config = dict(
    num_hidden_layers=14,
    vocab_size=11205,
    init='uniform',
)
Each number is 128 + 32 x the weight over its row's rms, rounded and kept within 0 to 255. Layers, rows and columns count from 0. Numbers have three digits each. The size before them is the row's rms in percent of the matrix's.

# layer 2 attention query, 576x576, rms 0.0581, rows 182-191, columns 512-575
101:095119170162120069161131136128116133207177152167152099154093084107149098109192125216155114112071098110132131162145172143092166129197111179128135112122142075067072098141093088117118147133157180
101:135142109149159099163119167113082134150125164188138142159086120110058139107141143163136085148109154134122116163119096081063144091076127166082092176166077149072113144132117141110121136199146061
095:120111113141109140153109102084158140160120114102112126083117168123138136129147083111139188051142127114103172143094068121138164098049096197102117132169125132154101164145129126098122044111128138
098:154152104184108058095122107109122121128139141178135162114123169108104168198116103131131091122090133137091087153073132130119098074068140161148079161146141111116114126173084118125134214122152174
100:089134138149105130163132091219136179113123084108142124095102117110123099108068143152191176143137147086182126125100126075131137135163109124121134143166130161115015181158145120087154162125143138
099:126105142115161156061145171153063127101134133136101137138050142163143096149137102129213179146101124147137096142123155105100090095107091158106087101158109175080098203164122142122155175117113159
101:210161147184129175095120147143137107120090070179177156145138150107176172135139121156186136126068089143168118131107098129089177103081118094133152098170103103152166151155145156124113124111181171
096:145124138153117105155190134162143149111095119161110150169102104124133151170131114137106188111172109149169136111131154166147117151174136124129113156192142138119123114120142091089093091101134074
098:151078110100082147155147153079154048176170160118134112177122143160109122167151219153133095104097089103067101096153071139109142103073120071127163119187198153150127100095139163135089116096092141
094:062193175184148152091162132128073147132170191154161108154144106178158072139117151103141110127146137106124195138118145073111117122118120163108148175162099154109114116136160124129115183074089121
# layer 2 attention key, 576x576, rms 0.0586, rows 182-191, columns 512-575
098:140147095137096144138127115175073153084140102100129130142153112168127089090086137113122156136112124127099101145184137125129110159097143092083173160123097144113192171149138099156126117150122061
099:089109105105089123057086130155161174141112193139124113120171096141155116120099111157100131142189158099158130142098144128159142089161127119116092101056163118142140119090120119083135108106116153
098:080149150144068134154138143137095089109088119105132106103160042127159139159147145117123134155133105108172052131187127160077129128110154139164099116112093149111065116086165120119108092112152135
092:095162145108116151145131151173149169113119098063184115185139122164104113137145099137128151188160138081104192135086094152155126189151101112081127140129113178117107109115194152183153106132083177
096:115125103137104120171190170120112166146165118133030106135120109125148162127153185139079120150120096173143084089131112179145101141132161135110094096146190143106158118126068073131133096120131158
098:125158113123098155111093079104124094207147171168092079078184115123124153116103182108138143149142126128144131091174081135120158160096142129141091112178156156153096120082152120138156140105163117
097:107121112117070089137090147145115120130149128095063103111129091139103122131144157084116063173165150128086131146186131132159131166172175167131117140047121112087124200039090185190078100126087108
098:112100187133135117144132097136148147137163132115157117141081092123103091148140107152129170188110171118126080088082166104095173123110161168144134095091164106201168156174128124135094131079137090
096:072150151143141173155119099041143152079145077162119108137104125126125117058116119148195112171115125071179109151154157101063116095127120150092127141147074110085141135149116127170128102148153174
095:088075099108158146180118114135154136119132092169148148137152125120084112126139076118175160062098168091155101143151103101079137157115130135120098110121179081146091159081054072159084071102173131
# layer 2 attention value, 576x576, rms 0.0603, rows 128-167, columns 512-575
095:145186152122146131101139188155151119146160129137114095142094045125158126084093146110062156123068114141120197149086151133177161154158082164096098100193114079112094102122092104133189120075150075
104:149115171124079195156167144110179093141151138178092159129117126143125107067165064128127168215130172121156152110086107110117130063119115151099109101098082182095154111140133143127154150078087075
102:178129088125181092211133153194116112143096103164172111155089145101101095098143131075153138109119116129085097142104077140088139087108158101109156143122097152121136114181146154198121148093093154
099:152169131203155171107082098082121148079190115127081091117190084092088086133166068117141071081105122134157117076151178131079089132118122149064124104125087151107109087106062130162097139105143066
100:136164124083113057179130100208196132143111150165150117191082110159140127155112128120126104102112160143144143199120112133152136118098131116112075158152135128121147105160147101114108137127162142
098:074109138127105089112111129147148153157132100080128131117110159165144157107145091147160092041152136159129138134067125133122099147066153099070149181145087139126157092086128122139134132117123123
101:134119142144106088079133184107162075149131100147141157122147118190126200101120225134133137120138101134126148107158109111121092145073202105128131124133127147092195117085119110110193110159120134
094:169150113151088147161140114116092063103155138162100152070154071133127154133080116170134060164105151131141111093169122123094098048160117113112161138089130146113086119122177188119146130112130140
098:076149083066130117106105088098087100112120120151120110186159107173127134133157137165153126099060149166140162163108090154084126130155103099165124152121139145173121071145099108153141099161095093
096:127131120067090086126168089079125086105101095066145106156119094106162127112114152145149131094138093144135165129113133163185099189159177127163130154140117160107111072081122085125130129119152155
099:084143111100177155083117084175149074112084067148078140078151172120136112140130091098161136211172163183143137110152075103154161185119123076143091119124128155041123205085082150140137160139120130
097:100090165119145160158077109131147176107099209156133106147141129126128143127124135093075157132075068109132158177154134177132152121186171153123113146053138157158139143118105132076117116096117199
100:122145075157159155154181134199143048121119101179154205078125140119125126034052137150066163074096121109164108097154142127083139128084120147136149110188063046138102153114095158106114153116163109
096:123105155136151151115109202134090128137115136079144147161085101178163106126147098109091102101172118130114147055096079122127119160170121201140112113110130107126143124139109104165141110151139107
099:134158115087141119152157124169134111104158147161151141119087132088132112086138169090069109121174169143115104071164182142157130105127141144153173130133119122182144100197123101078134120164148100
097:091104143115140174138172085119180149103114135141141162145114152110149165143131136124130111171098140153089113116100135115145135145109181176125181210119137143100066124102182090165155102173089150
102:134094147138096125105195068100088110125164141193142140141134198151129122065120126105131142014149143113137117127116170145094156139122164111140170067115114150147093127116187143172080125118185084
099:129046156121093107109112129125160084164138149065145161112134127157110097121108157115114156246121159120092162108110111103144105144101120107167104159095078134103165113102070124144165159165081140
097:128163148039173170117121117108078082160136136097063125145120143075149102118154120164148133051140115149121148108187145156110126185145109159137159106094130152123164124115148105100116131093096166
099:124131110123133140107153142141189121166105100159102159121152097130163150102140158125134063123144094114117121097158134077135147040115136118151123129115137136141149144100201205116135176097166143
100:104157125121109168130130124150147094162196110180145173128157139145131148152123090094087160153112119113153082137106087135102136181087092103199130175039080166138111160153107123058125094120057122
102:159083103173107120147138092107127165106173167169181104128109112128165206114081157122120149095104185166137139105082120109117101129125122118125106089173157154141147106123179135178146100133131100
104:179147145167178095104147111121128147140189174096164077127126124093144168112137088153129105145129136127128160128108189099123153062162112126174151189144056129058147100198127148118118111052113096
105:139124059141104114136102128143135116088079090059141084084113197178092103120146121103168113106113142149118188160161110139101107124121133204135125123124077088121162112137073176185180146077125135
099:120097181103163113131154123108117130137136132185140113182167139123126136131101132080114158140184051159153154131163059126147131125159146095104123143084124140200177076140158161104061112110167118
100:160130093134125156134111132201187132171187109093121099114059089111070122091146184118120135114131132149156139133174152132098125113127152108087114142061137124138157161113150148145113158088156187
100:127124121099079155114149183097137163076164163126122108104117130091094167111189103073131100179132148156101120048106106123096092163128138124137147132178121134079143136173160095153133114190094138
102:113107111149122187104217130102122093222191130118135145130047104062158163114110087131122094142124138133100105126109159119115144146150111140140169153123160171115146183122135070151132141107113089
100:149081117066102137102109134092115107084099157065102101186175096076160146128129210126120157118079144161159162159092104167158109081127144152092122116120150154101197131145196116154172139128079138
097:136123155166109133123114130166081120135150153151154123098149158152164106122142178130173144109088096097087080113142133160176170131094128134121200159083142107131132126129153152133185125187168102
098:201137112129159176108174097071131108182128145091123096134118187162123100139161124134164198216123106120152183164099108116102122164142072111154116134138097154141122102180157136059087152066176125
101:112172143092222093163126118144097119087154186180125208124156118121140126156150165146121151083091133116075090132141095125118110142092174180123152073173154163144090111121122110122092103167115112
112:154146085033099089196133173159104110059139082128122174077115120125132103107107104164134116094117155119112109140095118121101173142127175120156100143172067144222177081111169097117096118141134127
099:115166128172112073143154112160078181178116135145104068137168099138109142102088115168091067187131094124066126127113119179095118125075141121117154111086180114141145165101110104069176122108139083
109:172118213141183122186076126098163099089117133096125056216098094167146076138126121116102113115121085066120087146109121111156119049117171145099136096155111120129148095115051120146126156159054114
098:151093087145113095185095163165150165107153137077151173148120151035128122085113129095168092094090128077149134148120091101142132122130110144133100067130114100072092125087219114084127162164139126
102:065160147215085216082107115160131097082120093136146118103172091127136112179125122168104148115135131087115129121060144085077125153091135137140104107133181094118129096154068112100096083179092127
101:129080101069169183190135171099093138160119124117162105144149090186143128114202137113164162098212203121096081091105124158163153069143156155181096160151146137157132184115108143094091151144136137
099:155143142153060147109150162119121100137092185106074123138063100167179142126048097114147112174135106182083161069125084138155150131149113177064193103140053167098138115106123166158098172146164172
093:139146113095135093158144098162112121134139129135115104128126128213090163158170155171166182106112110134118111124166144061066174139131133136110123111098131139110140166138136165187084068154135152
# layer 2 attention output (transposed), 576x576, rms 0.22, rows 128-167, columns 512-575
102:045108142105131095121110086126173137128189166114129119167138068120122106150138132136137089165166152073166187163147163199178179099112146091138200123112107128120098056119165128085094157146171158
108:147144163092151132114117119182121137159166086162201182192112219154115117184165156116172130169148153132094127118113078167172119114150109161138127158083139077136175100106144096135149099169123117
109:104149148137127121129110145103115049108115135123145126191078121087129121089146094114143140150128142121158143148157115129110117131084072087116161153137110157103063190142130158150177142084100126
108:080119099105099123150065137115129109182112163122087116125132112121114078130178153107127179191163118179102155142131117126092144114064162133178073167137107136187107089158147110165119111082142105
108:148137162127175095091111183110112082158164117055111100204101144101127148145179096142182158100109115125207167154115152103103161167208066102172120113141110086141086130110204187117176145113108117
102:146090105125176113079152116140155082079170162105165157137165143157092158096116148164159046078144141127155136123123127203088145094100084117097119147109157147161135146157177112142129188083161140
108:111137108131126097144097141143046132112111117161127189113160070132122109146148111137087100177116144088105081122074105185147119127118146177119147146163160063189137167139121115164091189139097133
103:147152135150163096162155151125155153147144148102106115169082134085121119104134183138105121127127153142097159082108082122069088107145140147133149132057085095128170171054125152085154154132166087
103:137108136128106074103152125165081083158147130121184122157063133127110170124165104175179055104094159146109145181118130137106105119166149219107135118128154177128116098133156139112103118168173146
105:110140134154140081132156110117098137153171120159117099140120151153101133143127114100119099068132122107068105186131164118109173124144153152168109126114072177145113090126077085080103131164196105
101:190100124146182079102157117156135164092125062127118127166074144134114127105119145178132169130135123150130109142133097169175100137116089132116141138129128124124098135091092155123108149114125174
100:111170138097109153116094130148146150172084106077094101146113177113139070132179162122162115104140061164081101080117063072123107202095120108114125164089091108125202124119111127127136140113135080
107:106150106145133121139105152102158159151084124102124156132077105088100112098203125120169092163127157124083117133117141110113154086118118094146156089126113117096156162129174144107043135156171146
103:095113092175128125179167120130112162122103091114156175116116141149135112019088051092064157130151138074128097114134169195133222187117129102065094107132150104059050106159140072104161152161120129
107:114138104170085138100099133092084108150098131121101199162130089082116108156069054154123197082127118097062148219099130111155106070136113157098104112121092104150165157125166137129147148076113082
103:170121111130146102088182121162106152158168124133096121104142166159057090167159098155120119109132118130132075145150074080057153054154172186098138070104093158147063158160088148125095165153171118
107:136118141120115155142135127096131120178043154100067144138165111111087117092139119076184199150134148123109105125144154131059092105174141158126157110099172202181112102093105116151108122127160141
110:095111148139167155120108166191150123117181132101210107163152157169169140155094113093135156108174131124081167149126188178129104168145133167166069159162135112085117132134116086142135121081038090
106:147134108126150113130100093146112103113092095232174125154175221134127129127118092088122083145122113116182105090080202097140070118119119171129091148103150103143126149125136110180139100131161106
109:122143133142177141106173166162163139133092056158144116113113142125121101129114145123112138190139093120140139101136089115121159101080082113127105114083119102116160118135149092134109099171095105
103:185167133139098095231108135164101171188135127167115124144121122135100073111144131157132204176125094131125116106129137159147139118109101113082144124155190144127107097122086112112156134076102142
108:105161118120151104136192155067114152120145138120086142137141156153132159151236123109148174178169103150080171179150129124130142145105123123090191089154192112121149130125094159146153095088091122
110:126093147160139131159128106115156117193110127135130176105116165124098106142142149185123119114168136124160131125133083207180085183155092151086115145189100092141120145118122143157142133104108194
109:056142068117105114106177159148119168128065124136124105132138114136179108111079168122059128058119125149134155124066129102119103145131186152103108111176212165122195160188141097128091128164122145
103:152104187136162088094095137117146146174158109128151158151157136166153124114115088111108103114092150133133104119186128186146157164187081107129163173136131157145141186120160097160201123097101084
105:079200151209148118157134130108140081107109055179131150123116120158141160161099158146106129123093134133108180092103150184156164166164084143118087129101152094140154118155133118093130103161155167
109:141168120149103139140124104175156126079139099130155097129120142147123106135113131143152182138145130099130105142143105077068127077176138166169154155080122164125073144171122130140114182118129114
110:149089075153079128152122136101167090159108107171105201128132107143131115128174099062132140166095083136085153124166176144221116128128137141086153116082123046084171134107120149132115060124220137
103:122064150169107135091148088127090152165091118170079167123149145075108157109170124086164164154144121159144110122175122060085123116116112124069103075155148099092129117114161071158134143145126131
105:255143093126141112136118113179158071115172136125137126090124165139145107110154142087142158098146113114153125193142137116070131081154136084155090103122149179119184126085153164144131074152080133
106:092112113122160175135156105124107085140138098164108152124140121186171132138158176093096169118149113132156120132121075129096179125173108113108152114116072144122140115102101132142106098200100152
107:140122097086149068164131142113154130184073157102128046130162111114133131104123124140111126204091188132125071133126097124118131141087097122106137099102067171165115230105156139099152189143117135
113:131137082065138075115135084131014114189126115121163079156154162093117133103157105128185066173113131121113071150102146154120104118123110097143097177124147136044196113095135118149092137169172118
103:107115106150063126101175139192096108159117156089053076178097106136113137145099106143172153130137131140109110129086193125170145101144082106085144121125103154158177079109127148159152158110053069
117:113098112113135136167161110191132139112129118099084149162111128073111111157147150187125170122138168136179090152071146186112128154073151082100055153127128131111140121120117079115130106101101188
100:108181165138147085125088078197100129163080119142101099083156193170143073098142139146163136097204158087186198102132173078096116146132129177087093173162164149127095120118105148136115168151169159
109:155067166111116094124138180163156097105115139159074087143082075106136136107114175142089146077112151142115066092135162149090127105120185116081181154127152110152139100158145149088143085143149131
107:214141172126081100151097102160160079123169098110142074178162110119121143134109140136077136166194146133108101172089195132106104112065148103131086154106150168046171134087076194155108134128160147
106:072069134090164145130167100098126125148099182114115201131138203136223148120120133142075149067158037107127155125210086143174131171103076091138143096114139097145136087090133110069125144126176129
094:223102101215159166163108197152110131152113127074142151119148065134132074121199165138139135172139102074104147121160138119169092171081085059125136125122154112115149107123154129137142121133112089